config = dict(
    norm_eps=1e-05,
    tie_word_embeddings=True,
    parallel_block=False,
    init_std_up=0.0367,
    optimizer='muon_variant',
    learning_rate=0.00299,
    warmup_steps=200,
    schedule='wsd',
    decay_fraction=0.687,
    train_tokens=547800000,
)
Each number is 128 + 32 x the weight over the matrix's rms, rounded and kept within 0 to 255. Layers, rows and columns count from 0.

# layer 3 MLP up, 1792x448, rms 0.0253, rows 221-260, columns 112-167
[[138 150 136 108 122 173 101 117 121 164 108 146 139 115 116 133 191 135 158 109 169 151 197 118 121  87 137  63  95 165 108 219 149 156 155  85 108 160 149  91 145 124 101 156 139  92 153  74 121  54 166 140  58 131 163 202]
 [139 112  95 167  89 111 115  64  90 176 132 184 124 136  75 188 118 102 103  98 123 114 150 174 139 154 146 158 190  90 148 153 104 165  96 167 134 136 116  64 112 139 124  95 159 117 104  98  92 128  98 144 130  80 133 143]
 [130 124 142 137 106  81 146 110 168 172  73 142 144 110 134  90 115 112 173  82 104 115 107 145 139 179 139 178 126  92  77 135 171 134 100 112 218  93 151 182 124  89 154 205 140 103 142 147 200  99  79 158 175 162 146 128]
 [ 99 132  81 152 127 114 101 151 142 152  92  92 154  78 123 104  45 144 110 126 144 123 180 133 134 100  88 131 123  90 138  92 125 156 101 135 107  65  83 208 149 198  95 136 143 170 114 138 149 163 131 129 147 109 167 143]
 [155 147 110 149 112 133 160 141  89 112 158 126 166 138 169 111 131 172 124 100 148 136 142 170 169 103 115 133 142 137 115 101 108 106 132  95 177 171 135 158 127  69 135 156 137 113 144 115 150 127 158 139 105  28 140 119]
 [115 223 155 153  90  99  62 114 149 105 135  62  74  89 125 145 149 125 105  95  94 187 149 155  74 149 141 157 152  96 148 168 143 136  93 124 170 114  91 114 121 100 108 142 135 101  46  85 118 164  89 107 138  77 112 147]
 [107 115 150 152 109 170 135 155  76 113 121 123 173 114  93 121  91 141 165 154 137  75 177 144 145 123 129 119  85 120 130 164 111 124 117 131 119  83 156 205 122 134  82 160 192 129 144 118 163 130 129  67 155 129 136 118]
 [114  83 111 198  83 154 163 178 100 155 174  93 124  73 138 102 149 106 153 160 147 177 114 215 104  48  72 109  53 151 146 165  90  94 118 160 167  79 157 144  86 151 130 178 128  74  90  91  69 128 164 141 110 120 100 116]
 [104 167 129  68 128  60 129  21 109  89 144 134 151 113  71 148 145  96  95 129  81  54 122 112 118  98 116 146 171 123 126 138 117 121 102 158 175 141 118 134 141 136 159 167 140 159 142 132 148 178 180 117  97 151 148 147]
 [124  84 107 123  81 120  58 135 153 172 148 109 122 123 133  78 174 136 190 107 106  77  91 139 129  70 100 134  61 119 156  55 217  66 153 145 144 158 151 169  90  82 111 117 160 140 140  75 147 169 196 131 114 114 146 141]
 [117  74 172 121  82 121 143 149 184 153 139  62 171 135  56 170  97 114  76 177 147 191  82 160 154 111 133 107  79 129  56 131  97 148 112 131 109 122 105 124 104  92 120 105 122 100 127  92 172 123 156 132 107 148 148 117]
 [ 63 158 123 171  96 129 110 109 117 151 158 121 168 119 132 165 137 142  72 122  52 156 154 163 104 133 105 210 113 154 204 158 138 102 162 105 115 147 167 147 105 161 128 108 169 174 109 132 141 124 221  82 147 151 175 137]
 [146 165 119 126 165  99  64  74 100  95 123 178 155 120  96 124 125 104 159  64 142 170 110 239 177  71 158  94 141 172 106 193 133 126  74 143 132 140 115 112 159 107  97 143 206 169 153  78 177 134 156  68 158  77 110 135]
 [137  73 122 110 146 174 111 157  92 127  89 107 161 108 137  91 156  58 176 108 119  48 110  85 177 104 104 108  90 127 129 103 107 147  89 181 154 103  97  78 130 144  87 138 112 101 124 176  98 141 167 137 127 101 115 152]
 [129 146  92 107 103  86 136 117  83  99 136  81 187 178 140 116 154 110 116  67 156 147 169 136 154 125 139  92 145 106 176 136 122 102 143 129  97 127 215  81 147 168 185 104  99 108 135 104  86  72  92 131  84 142 131 176]
 [134 128 158  93 101 146 125 141 157 133  64 152 127 140  90 119  75 104 149  79  79 116  90 129  88 109  90  88 114 170 129 135  88 105 126 125 162 112 155 110 138  88 133  73 128 121 123 130 196 111 149 115 128 123 112 125]
 [ 66 164 177 131 125 174 116 120 103  80  67 137  97 109 124 108 137 163 108 131 143 104  93 118 138 106  99 120 151 170  87 112 175  97 136 133 119 154 135 159 143 130 130 184 205  97 114 120 157 152 111 132 162 141 163  82]
 [145 144 110 129 171 119 108 158 125 106 119 116 112 131  72 116 112 150 120 174  49 146  94 107 145 119 160 179 156 178 148 129 167 158 114 120 159 126 102 114 107 143 127 124 138 170 110 143 125 117  46 108  92 128  72  77]
 [143  99 130 156 186 144 123 131 141 173  74 151  87 133 136 114  81 118  92 148 130 134 149 144  80 109 167  95 103 166 149 132 173  93 129 109 118 142 125 160 138 162 143 166 120 124 129 120 148 117 134 158  99 127  67 114]
 [166 129 158 137  60  81 114 123 124 116 139 179 132 115 118 102  75  66 119 171 158 141 138 170 140 135 142 133 142  70 100 156  81 154  97 126 129 113 133 127 194 148 129 109 118  88 142 122  91  99 104  72 186  77 132 124]
 [ 78  48  81 104 141  72 124  63 140  91  67 142 140 139 156  54 147 177 142 107 126 144 151 139  89 101 113  83 144 127 127 109 155 180 142 107 146 148 128  72 109 158  91 112 148 123  97 111 134 152 159  99  97 122 157 167]
 [107 130 124 133 153  99 104 137 111  68 154  87 155 114 117 164 187 169  26 157 128 177 123 137 161  92 136 162  80  64 153 112  80 130 170 161 164 122 136 158 120 128  90 133 150 175 122 110 102 170 112  53 132 130 147  82]
 [149 103 126 117 147 128 165 143 108 176 118 102 126 126 139 102 106  93 120  86 124 126 103 136  59  59 102 149 152 148 165 107 143  81 144 114 138  99 122  91 131 123 180  54 172  83 127 132 135 124 148 166 164 108  61 148]
 [162 146 108 143  91 121 135 127 127 176  76 122  85 105 166  68 123 133 149 111 100 136 164 159 135 147 134 109 175 126 205 114  64 114 137 119 127 134 148 131 123 137  90 111  62 201 151  98 126  61  99 174 131 102  67 143]
 [149 173 110 102 124  84 111 163 135 136 117 136 145 131 158 172 150  98 124  77 123 156  88 138 133 130 123  85 127 170 133 137 187 135 122 184  93 125 145 137 120 131 186 109 110 168 179  86 130  91 125  97 146 121  73 111]
 [100 120 136 124 100  78 133 122 151 162 103 103 143 104 151 155 101 139  94  96 123 146 131 164  91 144 117 132 137 135 146  79 124  59 162  87 167 127 133 130 127 161 139 125  56 136 146 136 152 141 131 113 138  79 171 188]
 [110  52 187  79 178 153 181 170  76 212 199 100 139 157 190 201  50 176 132 162 126 124 103 123  84 104 104 158 148 123 112 168 123 114 147  92 133 163 128 152  81 102  97 131 127  27 122  38 135 128 107 118  93 179 139 154]
 [145 123 101 155  87 160 151 151 143  73 137 145  63 137  95 106 125 125 106 132 127  91 158 142 151 127 105 121 107 105 105 152 143 156  38 199 121 170  84  90 150 104 122 103  53 140 161 123  93 145 114 146 171  50 126  49]
 [117  99 107 122 158 132 131 101 104  34 140 138 131 111 143 146 124  91 121 124 150 126 127 113 110 133 162 123 126 106 161  88  81 114 158  85 115  84 127 131 167 170 147 102 133 103 148 146 114 161 121 149 163  93 105 158]
 [120  60 132 124 137 174 104  94 113  93  97 115 108 109 129 143  85 125 108  91 165 106 110 100 128 100 178 144 117 104 124 126 143 141 155  89 199 139 112 166 112 131 123 131  81 102 116  72 230 119 109 135 174 110  94 149]
 [146 128 196 129  81  87 115 136 109 118 144 130 117 190 121 142 140 135  92 105 159 134 152 143 127 100 110 142  94 134 119 171 115 134  83 166  89  96 133 131 163 119 139 165 159 116 151 137 109 183 111 121 174  95 110 150]
 [124 108 123 145  83 138  84 163 119 136 131 195 135 160 173  93 103 118 130  65 182  61 103 154 104  81 121 137 138 133  86 160 132  98  96 102 131 107 119 112 154 147 142 111 118  82  93 110 151 147 182 162 119 181 110 132]
 [137  89  82  79 113 157 137 181 121 114 128  93 160 146 161 103  92  86 137 144 174  81 162 183 112 111  86 104 179 130 102  66 119  81 155 138 104 105  86 112 197  80 131 118  77 147 160 141 168  96 119 142 139  81  49 178]
 [ 94  79  98 125 138 151 118 110  66 186 108  77 148  96 167 147  98 139  88 122 148 157 174 124 165 135 112 112 141 121 105 184 116 121 122 107 127 159 167 139  88 179 149 123 159 142 170 105  86  98 129  99 112 116 119 153]
 [125 150 135 140 185 150 119 150 145 160 118 109 143 189 108 100 103 105 120 158  95 150  60 131 146 146 138 107 102 118 157  69 119 107 194  82 150 105 127 131  91 150 145 112 200 181 101 135 109 160 102 145  86  94 133 137]
 [169 120  76 149 190 125 144 140 103 147 160  90  89 192 140  91 170 154 120 129 186 130 150 114  97 113 150 108 119 136 153 136 102 109 124 153 128 167 110  86 138 134  91 163 157 119  79 142  44 159 104 144 127 128 118  45]
 [139 153 152 145  70 188 115 143 175 176 145 157 127 183 122 114  89 144 128  68 149  96 150 158  85  92 109 102 176 135  95  90 129 162 133  91 148 215 156 118 124 166 106 109 134 101 162 107 127 131  94 107 108 129 141 151]
 [150 138  87 170 149 131 103 127 170  67 150 156 102 120  96 114  61 171 168 117 146 145  71 208 165 142 158 150 159 123 107 112  90  69 118 177 153 102 127 181 114 152 171 167 147 164 150 144 115 142  67  88  83 145 183  82]
 [159  65 148 190 108 196 181 197 159 117  98 114 177 116 123 163 172 141 164 103 128 138 161 113 114 119  41 106 146  92 112 113  75 174 134 144  76 198 134 152 110  78  47  95 184 174 106  96 174 163 118 117 110 107 149 145]
 [ 99  94 114 199 153 106  84 126 118 110 105 109 186  85 156 132 117 114  87 151 110 138 167  96  99 113 119 174 154  55 165 112 134 100 176  99 132 214 108  96  83 108  85 102 133 101 154  84 114 170 136 118 126 112 149 125]]
# layer 3 MLP down (transposed), 1792x448, rms 0.015, rows 221-260, columns 112-167
[[135 116 124 125 123 148 135 119  94 137 124 130 113 192 176 103  56 164  96 140 110 164  80 120 117 158 131 180 124 133 131  94 123 148 135 149 132 118 118 103 107 123  93 150 126 104 146 151 155 122 107 126 117 124 112 119]
 [118  98  77  86 116 151 119  95 141  70 165 120  88 142 107  97 140 105 137 154 103 125  82  85 141  86  90 103 111  90 141 162 131 106 161 102 118 102 124 154 121 122 153 165 196 129  96 111 123 103 102 142 143 118 127 140]
 [130  98 140 126 103 122 110 144  74 116 126 127  92 170  97 127 166 140 181 122 134 120 122 132 184 150 180 134 136 139 189 141 176 166 143 149 111 159 118 127 127 159 139 112 165 156 105 104 159 142  87 111 163 153 159 148]
 [158 138 179 122 189 172 125  73 126 150 110 172 100 194 127  70 136  74 135 125  96 131  65 126 174  58 135 176 103 131 102 138 156  90 175 177  90 100 141  76 115 113 105 154  61  64 128  83 145 132 122 130 225 168 153 156]
 [159  92  93 113  65 136 121 162 145 172 129 118  95  97 111 107 126 106 166  97 133  87 119 116 193 177 154 106  96 154 179 153 168 151 115 103 187 133 140 161 149 127 133 164  96 182 132 143 117 128 123 195 104 117 142  73]
 [139  47 147  65  70 132 186 118 106 102 100 144 134 105 139 203 161 134  87 202 134  96 148 136 133 187  93 143  74 149 101  99 153 150 149 101 146 133 197  97 121 134 135 145 149 147 159 101 126 148 141 134 122 138 108 102]
 [114 197  97  73 158  59 137 116 185 128 116 114 137 112  38 146 128 187 173 125 122 151  92  73 115 124 171 218 142  40 177  92 147 154 129 138 153 216 105 144 190 136  98  61  95  83  83 121 138  47 109  66 180  98  51 120]
 [144 159 172  96 129  90 100 120 126  85 117 134  40  84 179 182 181 169  97 137 119 147 116 196  91 150  65 148  80  88  83  85 117 163 121  77 119 133 125 108 115  42 159 115 115 148 164 203 147 146 123 133 162  46 144 146]
 [168 150 145 101 141  93 133 193 117 163 117 156 147  91 169 125  76 126 133  93 142 175 128 180 115 125 136  67   8 118 167 118 141 232  86 122 144  82 161 117 185  57 124 133  98  79 145  75 109  97 102 159 179 152 153  99]
 [136 116  94 169 110 127 128 101 152 111 127 113 164 184 149 174 131 129  46  81 142 141  39 126 176 114  85 108 162  96 174 111 163  52 140 137 105  79 120 138 136 148 104 166 161 112  76 143 143 149 134 123 119 180 131 132]
 [115 140 153  48  99 101  91 153 111 139 132 101 136 213  78 146 112 137 192 117 159 122 108 106  73 130 126 100  34 109 173 118 118 138 161 102 117 152 188 106  49 109 153 109 112 156 123 106 113 140  96 155  84 104 163 207]
 [114  87 132 154 120 153 157 130 115 112 145 139 104 186 151 173 128 144  90  75 118 140 175 166 173 154 169 161 129  92 128 127 132 140 110  94 128 110 120 145 126 106  81 114 148  77 140  56 146 174 124 153 104 127 147  58]
 [159 126  85 154 150 119 114 148  83 168  58  73 153 136  97 131 108 163 156 154 185 139 131  74 131 129 133 112 207 116 103  94 132 120 136 173 119 170 175 118 152 148 132 129  89 140  81 117 146 149  85 135 168 151 133 123]
 [107 153 156  98 154 110 166 189 113 148 203 175 127 129 159  96 182 148 125 154  89 186 169 126 113 165 124  95 107 129 149  32  98 126 175 107  91  77 130 131 127 171 137 147 181 129 136  86 126  83  44 147 108 106 181 186]
 [ 99 160 109 143  89 122 126 119 113 217 130  91  72  97  92 132 166 147 148 143  89 157  93 134 199 139 148  62 108 117 105  90 122 101 111 131 125 144 120 170 109 166 109 165 160 104 137 126 162 120  76 145 125 160 107 149]
 [139 141 149 112  96 102 136 160 149 115 126 109 131  94 143 117 177 163 153  78 154 134  86 106 165  77 111 175  81 116  83 176 137 180 189 154 131  84 107 118  98 155 155  88 160  83 143 123 131 144  88 139 115  86 121  88]
 [189 149 118 142 133 136 140 164 144 145  91 165 135 149 116 179 152  62 155 147 133  66 105  88 141 134 104 151 140  90 119 157 133 142 126  69 155 153 126 154 130 137 144 141 106 150 110 109 100  95 127 153 111 154 148 119]
 [148 158 139 118 149 147 112 154  82  76  84 143 130  73 149 112 137 126 116 133 161 111 158 146 166 109 103 105 103 115 146  95 117 105 152 178 142 107 132 219 118 161 105  82  97 146 156  56 130 134 126 122 223 100 188  83]
 [115 143  73  97 136 101 149 205 108  95  92 164 177 128 161 112 146 109  99  51 100 117 129 135 141 193 121 143 128 105 119 175 132 161 121  91 143 120 177 133 150 110 116  81  81 144 118  65 169 108 132 120 142 140 118 179]
 [ 99 153 100 108 136 148 152 185 131 137 134 114 160 131 150 175 136 137 108  79 103 129 102 154 102 111  97 147 112 140 157 137 160 127 129 163 108 160 121  94  65 131 125 115 173 131 189 131 146 125 160 127 115 181  81 139]
 [125 129 109 107 165 145 108 184 144 100 118 152  92 114 109 135 130 129  69 188 102 130 125 154 165 129  96 127  67 199 109 167 150  87 122 154 110 128 140 144 181  82 117 163 100 101 137 171 113 118  79 135 125 118 128  96]
 [ 95 140 149  56 150 170 136 100 146 169 139 122 109  45 125 120  82 204 132 100  69 154 171 133 136 126 114 126 116 129 172 128 138 190 188 118 125 128  99  45  69 125 170  97 163 113  86 142 103 144 131  89 184 104 173 131]
 [104  84  94 107 171 128  90 146 140 156 162 122 144 145 144 171 127  70  92 163 107 116 177 100 175 113 126 133 149 150 120 156 143 118 134 130 148 115 124 122 122 141  94 145  93 120 132  90 160 138  67 160 164 117 123 114]
 [109  71  93 104 111 143  94 147 124  83 141  83  91 195  52 184 101 121 121 121 131 108 171 125 125  99  97 186 128 198 129 175 129 176 104 150 178  79 134 199 121  95  64 129  94 154 142  68 136 222 157 142 161 154 130 147]
 [156  81 128  85 104 114 117  92 159 138 120 205 181 116 154 119 122 118  95 161 131 150 132 121 134 145 102 134 162 167 141 154 169  83 151 117 145 144 104 102 159 116 140 111 127  75 133 108 110 134 132 133 121  62 131 159]
 [112 104 121 135 108 148 105 149  97 130 167 106 144 147 121 144 151 131 125  79 163 137 143 140 165 119 128 150 136 153 123 123 108  79  82 119 175 135 101  53 119 108 141 162 165 153 133  48 177 101 100 135 148 122 185 134]
 [113 173 105 128 173 170 111 155  95 157 148 168 165 158 109 140 164 113 147  91 147 141 109 154 109 120 156  87 120 183 139 203 111 130 109 108  97 119 115 128 122  59 127 106  77 147 183 119 178 186 132 109 182 129  80 150]
 [142 193 116 145 174 124 139 174 180 180 132 144 131 108 183  95 175 129 117 147 145 129 149 103  94  94  97 100 161 105 123  75 144 148 118 137 154 147 150  99  69 150 116 150 115 119 140 135  93 220  83  78  69 113 119 112]
 [131 144 138  99 137 148 131  98 166 213 121 168 126 124  76 101 103 203 146 117  83 128 148 158 102 105 142  87  24 176 110 126 137 179 105 148 123 102 123 123  70 121 161 137 139 105 134 117 131 131 144 115 142 112 161 129]
 [196 117 137 109 108 160 109 176  68  83  96 160 150 109  99  96 208 112 130 186 112 149  73 130 214 132  93 115 172 125 144 117  86  60 122 135 116 135 179 136  76 168  97 153 121 137 184 165 124 146 140  78 105 190 175 107]
 [105 143 127 115 188 171 134 113 167 159 144 125 117 108 166  75 103 150 123  88 113  67 156 174  52 127 123 160 175  98 137  99 143 102 192 106 116 133  85 119  80 144  92 131  99  97 205  98 156 148 157 188 112 189 142 131]
 [ 62 155 117 135 131  87 171 110 125 135 157 106 121  84 156 167 132 121  89 161 140 176 173 133 108 149 114  91 145 103 134 157 152 140 166 124  78 133 140 128 150 125 103 159 145 154 132 137 116 134 176 133 102 104  98 171]
 [143 183  95 156 194  90 138 162 177 181  97 165 150 197  95 183 142 127 118  87  71 131 133 147  68 136  88 146 145  70 124 111 168 125 118 144  87 146 127  35 109 164 165  48  96 137  79 179 181 113 138 100 132 189 138  74]
 [124 199 164 143 162  91 143  91 133 116  95 150 170 167 141 105 116 102 161 105 127 112 109 114 112 171 183 112  87 183  64 119 103 161  67 165 153 134 116 144 139  81 150 109 159 159 128 119 157 163 166 156  99  87 111 136]
 [102 184 170  89 124 103 150 117 101  86 140  40 101  57  84  86 164 115  93 121 112 162 107 124 159 170 139 173 156 130 144 155 131 154 154  97  97 154 161 151 107 123 116 156 109 112 129  64 170  52  81  96 183 156  75 136]
 [ 64 112 113 208 116 153 115 154 154 106 147 116 127  94 134 122 137 137  44 156  90  77  99 104 139 156 149 153 122 160  94 109 146  69 103 123 155 131  88 117 119 144 139 172 107 143 172  92 103 114 142 146  77 218 152 129]
 [115 173 107 123 127 173 141  68  82 136 155 150 122 132 121 136  83  74 141 173 121 157 149 155 145 150 175 194  61 204  91 150 166 162  89 130  97  90  99 106 146 145 115 142 142  68 145 114 188  86  99 126  81 218 179  72]
 [125 119 140 185 148 130 169 146 124 110 210 117 117  97 146  73 114 140 146 106 124  36 117 122  40 144 164 113 103 115  62 135 170 112  94 141 107 154 123 113 131  56 160 109 130 154 116  27  12 142 190 159  90 146 126 188]
 [148 134 144 119 114 133 100 101 141 122 139 144 111 211 113 154 155  96 106 159  93 159 161 119 159 102 111 120 137  79 154 198 134 132  87 131 165  85 143 107 146 148 131 131  98 136 168 122 106 158 101 125 170 146 165 148]
 [167 146 164  99 101 157 137  70 150 117 158 185 125 161 111 123 169  97 120 148  93 107  85 117  83 152 150  92  98 133 118 150  92 139 129  80 150 138 142 176 139 112  93 105 133  96 115 129 123 119 115 103 143 101 103  87]]
# layer 3 MLP gate, 1792x448, rms 0.0264, rows 222-261, columns 112-167
[[132 155 133  65 111 142 140 153 140 132  62 120 118 124 183  99 195 113  98 167 115 124  65 168  56 173 126  83 104 138  95 131 122 129 134  90 113 164 106 127 108 111 146 172 134 150 101 135 161 119 104 152 134 123 118 130]
 [116 120 154  84 175 123 134 155  76  77 189 125 137 123 172 131 197 171  98 143 128 107 105 134  80 116 117 103 173 175 184 135  47 131 147 158  81 158 154 109 137 152  93  81 123 157 107 114 112 147 117  87 110  89 155 128]
 [148 116  86  97 151 111 121 171 136 179  91 149  92 188 100 151 104 165  88  83 166 153 130  59 156 103 117 148 156  59 142  86 149 158 156 142 111 114 117 171 178 169 102 122 189 179 108 181  85 101  72 153 151 116 139 130]
 [203 216 170  88 150 154 123 149 137 142  93 107 132 117 108  80 137  89  69  85 151 113  95 118 140 113 170  72 134 111 192 110 113 120 123  85 158  89 129 178 104 197 103 120 195 146 157  91 114 156 130 192 142 141 173 138]
 [102 132 120 177 126 183  76 142 104 127 134  88 114 169 154 112 102 152 124  96 188  79 119 133 158 148 113 107 107 134 156 106 149  84 121 136 122 173  62 110 170 100 170 150 116 141 100 134 112 148 152 146 193 147 119 152]
 [155 128 118 167  99 129 119 166 145  63 120 141 124 134 180 137 133  40 103 133 148 120  66 125 142 140 183 138  80 115 181 129 106 109 148 145 113 168  92  94 152  80 113 175  86  95 125 155  72 143  98 129 134 107 123 153]
 [156 131 199 174  54 186 131 193 131 125 129 116  94  97 163 162 136 123 145 154 101 121 130 128 164 149 136 158  80 147 157 129 154 116 156 129  95 137 184 178 121 145 143 121  90 182 165 129  90  88 124 115  89  59  78 157]
 [131 167 131 144 117 144 145  86 140 167 112 125 135 125 118 153 166 142 153  71 150 156 174 132 143 163 127 175 117 129  88 201 186 134 177 186  92 147 145 111  80 130  79  98  77 151 123 154 113 170 167 146  44 120  94 157]
 [162 128 166 140 118 123  83 145 138 139 113 123 146 124 125 144 128 130 128 111 156 101  94  91 133 105 140  59 107 123 131 124  76 128 114  98 134  85 150 128 147 140 115  87 138 172  94 185 189 190 119 119 164 129 148 105]
 [ 68  84 109  92 155 145 115 104 150 119 103 138 125 115 119 150  94 155  94 153 150 130 138 168 176 115 183 147 119 145 152 135 126 137 142 106 177  80 117  94 143 155 150 120  63 153 137 106 100 128 130 129 133  80 135 166]
 [ 54 167 120 123 128  96  96 181 131  73 190 200 121 114 143 175 134  77  87 104  14 107  76 133  98 129 103 186 143  94 209 135 100 148 176 139  98  88  83 168  92 141 137  89 191 163 122 171 121 136 155 101  76 156 130 111]
 [174 118 146  73 159 117 148  92 131 103 150 194 114  80 119 135  94 123 106  55 150 169  98 141 193 143 125 130 104 155 185 194 114 124 151  90 166 107 150 102 136 103 149 130 132 132 142 122 153 179 107 123 138 117 123 208]
 [149 159 157 118 106 108 136 109 153 134 124 170  50  96 115 130 143 114 145  67 130 197  81 160 136 179 130 173 141  63 121 161  87  75 111 146 157  89  81 118 180 167 144 130 119 134 138 119 124  81  80 145 179  94 110  97]
 [141 142 132 200 105 120 128 171 113 120  95 102  76 105  95 172  49 109 123 187 142 121 170 111 108 139  97 144 105 134 115 132 203 142 162 151 152 111  97  69  77 131  79 115 148 162 152 175 161 130 175  98 105 110 152 153]
 [ 85  80 180 142 137 108 163 164  93 173 145 136 121 147 126 145 145 155 122 131 138 135 101 109 128 162 129 141 156 130  98  92 109 133 189 107 128 162  88  76 106 172  92  82  77 205 135  85  58 172 124 147 117 116 127  40]
 [143  74  75 126  99 153 159 132 167 118 145 157 141 127 125 101 140 118 150 129 127 140 128 149 105  95 102 140 145 113 162 191  83 122 125 120 138 112 164 116 106 173 106 123  75 126 108  61  66  99 163 131 153 103 157 153]
 [131 187 169  68 120 164 127 161 122 110 131 104  75 151 192 196 136 151 116 150 123 154 132 166 158 116 137 153 119  87 120 120 124 157 105  97 145 110  99 128 130 134 114  99 115 171 109 167 140  86  93 129 122 133  55 111]
 [102 149 126 161 133 115 145 124  75 105 134 113 156 131 123 115  98 134 155 108 150 172 144 164 110  54  95 146 167 128 101 122 113 167 121  90 122 196 165 180 158 169  31  87  92  95 101 126 155 128 169 126 150 125 144 154]
 [107 113 111  90 183 183 126 188 105 129  84 116 107 131 146 114 174 162 130 148 103 108 148  89 122 134 150 178 113 214 161 109  78  81 112 146 186 128 128 144  94  56 140 161 106 167 151 214 152 122 139 116 136 221 123 126]
 [ 81  93 146 151  84 136 174  98  96  98 168 168 191  85  90 120  69 157  71 123 120  75 122 156  98 167 153  17 121 156 156 131 164 134 180 158  75 180 169 181 119 140 146  99 145 152  71 172 130 118 130  21 163 176 106 131]
 [154 150 146 164 100 115 105 139 100 128  53 132 171 130 128  95 131 118 144 153 158 151 131  85 158  90 196 134 138 131  89 203 109  84 172  89  83 122 142  93 127  89 123 145 141 123 155 166 194  70 139 101  97 148 121 136]
 [ 88  93 120 161  90 150 126 147 136 114 113 157 137 112  83 138 191 165 180 216 115 150 151 190 119 121 135 109  86 103 126 184  95 150 130 126 112 124 141 125 106 101  89 198  77 126 116 138 135 143  96 122 143 139 172 131]
 [123 122 129  75 151 136 153 117 134 111 134 143 108 102 140 151 102 133 129 190 150 100 111  98 104 129 115 154 153 182 101 142  98 184 188 136 162 120 111 149 129 147 157 144 140  99  73 110 120 182 145  87 163  85  76 185]
 [135  91 152 157 106 127 142  54  94 128 121 155 162  99 172 117  56 137 108 122 123 165 128 154 122 163  84 141 119 103 212 140 126 112 115 103 137 110 107 153  84 148 135  57 105 167 185 120  87 158 142  48 135 149 168 131]
 [165 173 103  99 129 172 157  99 154 164 105 183 114 140  70 111  89 140 117 124 148 159 148 134 148 113 145  98 154 147 149 138 151 147 126 139 142 148 119 132 158 136  87  93 122 115 104 146 109 101 124 123 180 161 121 100]
 [ 80  98 221 131 169 166 192 180 122 167 215 105 145  96 169 206  87 167 142 115 113 127 102 131 101 151 111 168 157 103 143 139 113 123 149 115 176 214 115 157 113 106  98 111  95  82 129  90 132 126  85  92 126 159 120 141]
 [109  97  95 109 134  98 116  94 124 121 102 113  92 112 104 165 127 160  70  59 154 112 167 155 147 158  91 117 107 103 127 162 133 167  82 177 132 163 153 108 127 137  73 119 112 163 181 129 142 130 153 121 182 103 140  91]
 [ 79 146  99  48 119 209 186 102 158  83 193 126  98 126 130 114 128 105 121 129 130 113 145 131 133 112 107 102  83  89 127 100 105 100 184 141 119  98 115 160 170  69 152 116 121 154  62 133 102 137 103 188 133 107  59 175]
 [172 132 155 164 165 129 111 154 122  95  97 171 166 101 128 120 165 123 157 158 143 126  76 193 141 161 157 117  77 127 151 194 149 162 118 133 170 150 153 104  99  79 163 152  47  71 104 153 181 112 143 128  91 125 127 128]
 [117 134 151 168 109 131 121 167 126 128 181 168 113 191 132 123  13 171 111 114  76 145 113 171 106 143 139 120 128 159 160 115 131 138 171 102 107 128  87 137 147  65 127  99 137 128 150 205 113 121 131 119 135 128 108 151]
 [106 148 161 113 181 132 105 213 139 172 151  69 131  92 160 106 128 131  91 173 125 208 125 147 169 144 167 124  88 195 180 104 129 129  82 147 130 119 155 157 153  99  96 103 128 141 122 120 175 140  98 148  88  96 153 160]
 [157 120 113 158 101 145  87 136 149 187 129 127 177 191 113  50 148 182 115 117  87 170 126 136 138 177 105 120 204  46 115  57 160 142 166 106 162 124 134 155 142 178 184  93 134 166 111 127 129 120 130 149 123 129 156 177]
 [142 109 134 134  52 134 148 132  77 165  64  97 145 131 155 140 155 163 123 103 116 196 122 162 143 113  96 128 104  96 156 163  97 135 123 146 153 180 135 121  83  83 119 153 102 106 128 145  92 120 117 115 141  98  98 184]
 [143 113 118 175 135 125 113 163  85 115 185 160 113 135 125 110 125 103 142 146 121  69 128 124 145 131  60 196  73 109  69 147 142 162 191 109 143  97 188 125 101 176 147 109 173 129 179 162 153 137  96 143  77 106 127 120]
 [185 146 152  80 135 144 125 123 103 136 110 105 162 135 172 109 139 120 193 137 122 128  79 129 106 127 109  85 149 126 144  55  55 158 117 114 123 137 121 124 110  97  80  87 165 144 148  72 110 157 130 121 114 140 104 168]
 [134 158 181 104 114 185 188 133  85 140  99  99 114  94 130 131 128 141 142 101 130 142 111 109 152 153 104 108 133 117 156 184 117  96  70 154 193 106 178 121 130 123 147 170 149 160 107 110 111 126 148  81 171 123 111 120]
 [114 136  74 143 103 166 140 149 128  89 117 148  64 114  98 189  31 144 199 154 165 112 150 166 102 191  84 131 159 104 227 114 146 121 148 101 154 110 154 164 120  62 158  86 108 166 149 106 122 120 112 143 173 129 131 173]
 [126 126  76 132  63 146 160 158 146 144 140 118 121 116 113 131 100 180 151  99 149  95 137 150  98 182  83 148 165 119 113 127  82 145  98 148 113 166 111 110 102 138  80 131 209 155 137 148 140 165 127 135 124 131 127  86]
 [115 161 143 145  96 137  59 120  92 165 145 152  86 167 162 169 113 138 169 123 105  83 133 122 111 109 142 141 127 178 147 105 131 146  87 160 123 105 154 218 127 134 133 126 156 145 151 131 119  95 138 100 131 176 119  72]
 [168 137 175 101 114 188 183 141  61  96 145 171 144 147 132 108  78 117  34 144 156  93 125 138 154 134 124 116 104 110 152  97  96 127 112  97 130 156 145 100 161 177  81 145 152 135 133  40 175 166 139 144 171  70  86 143]]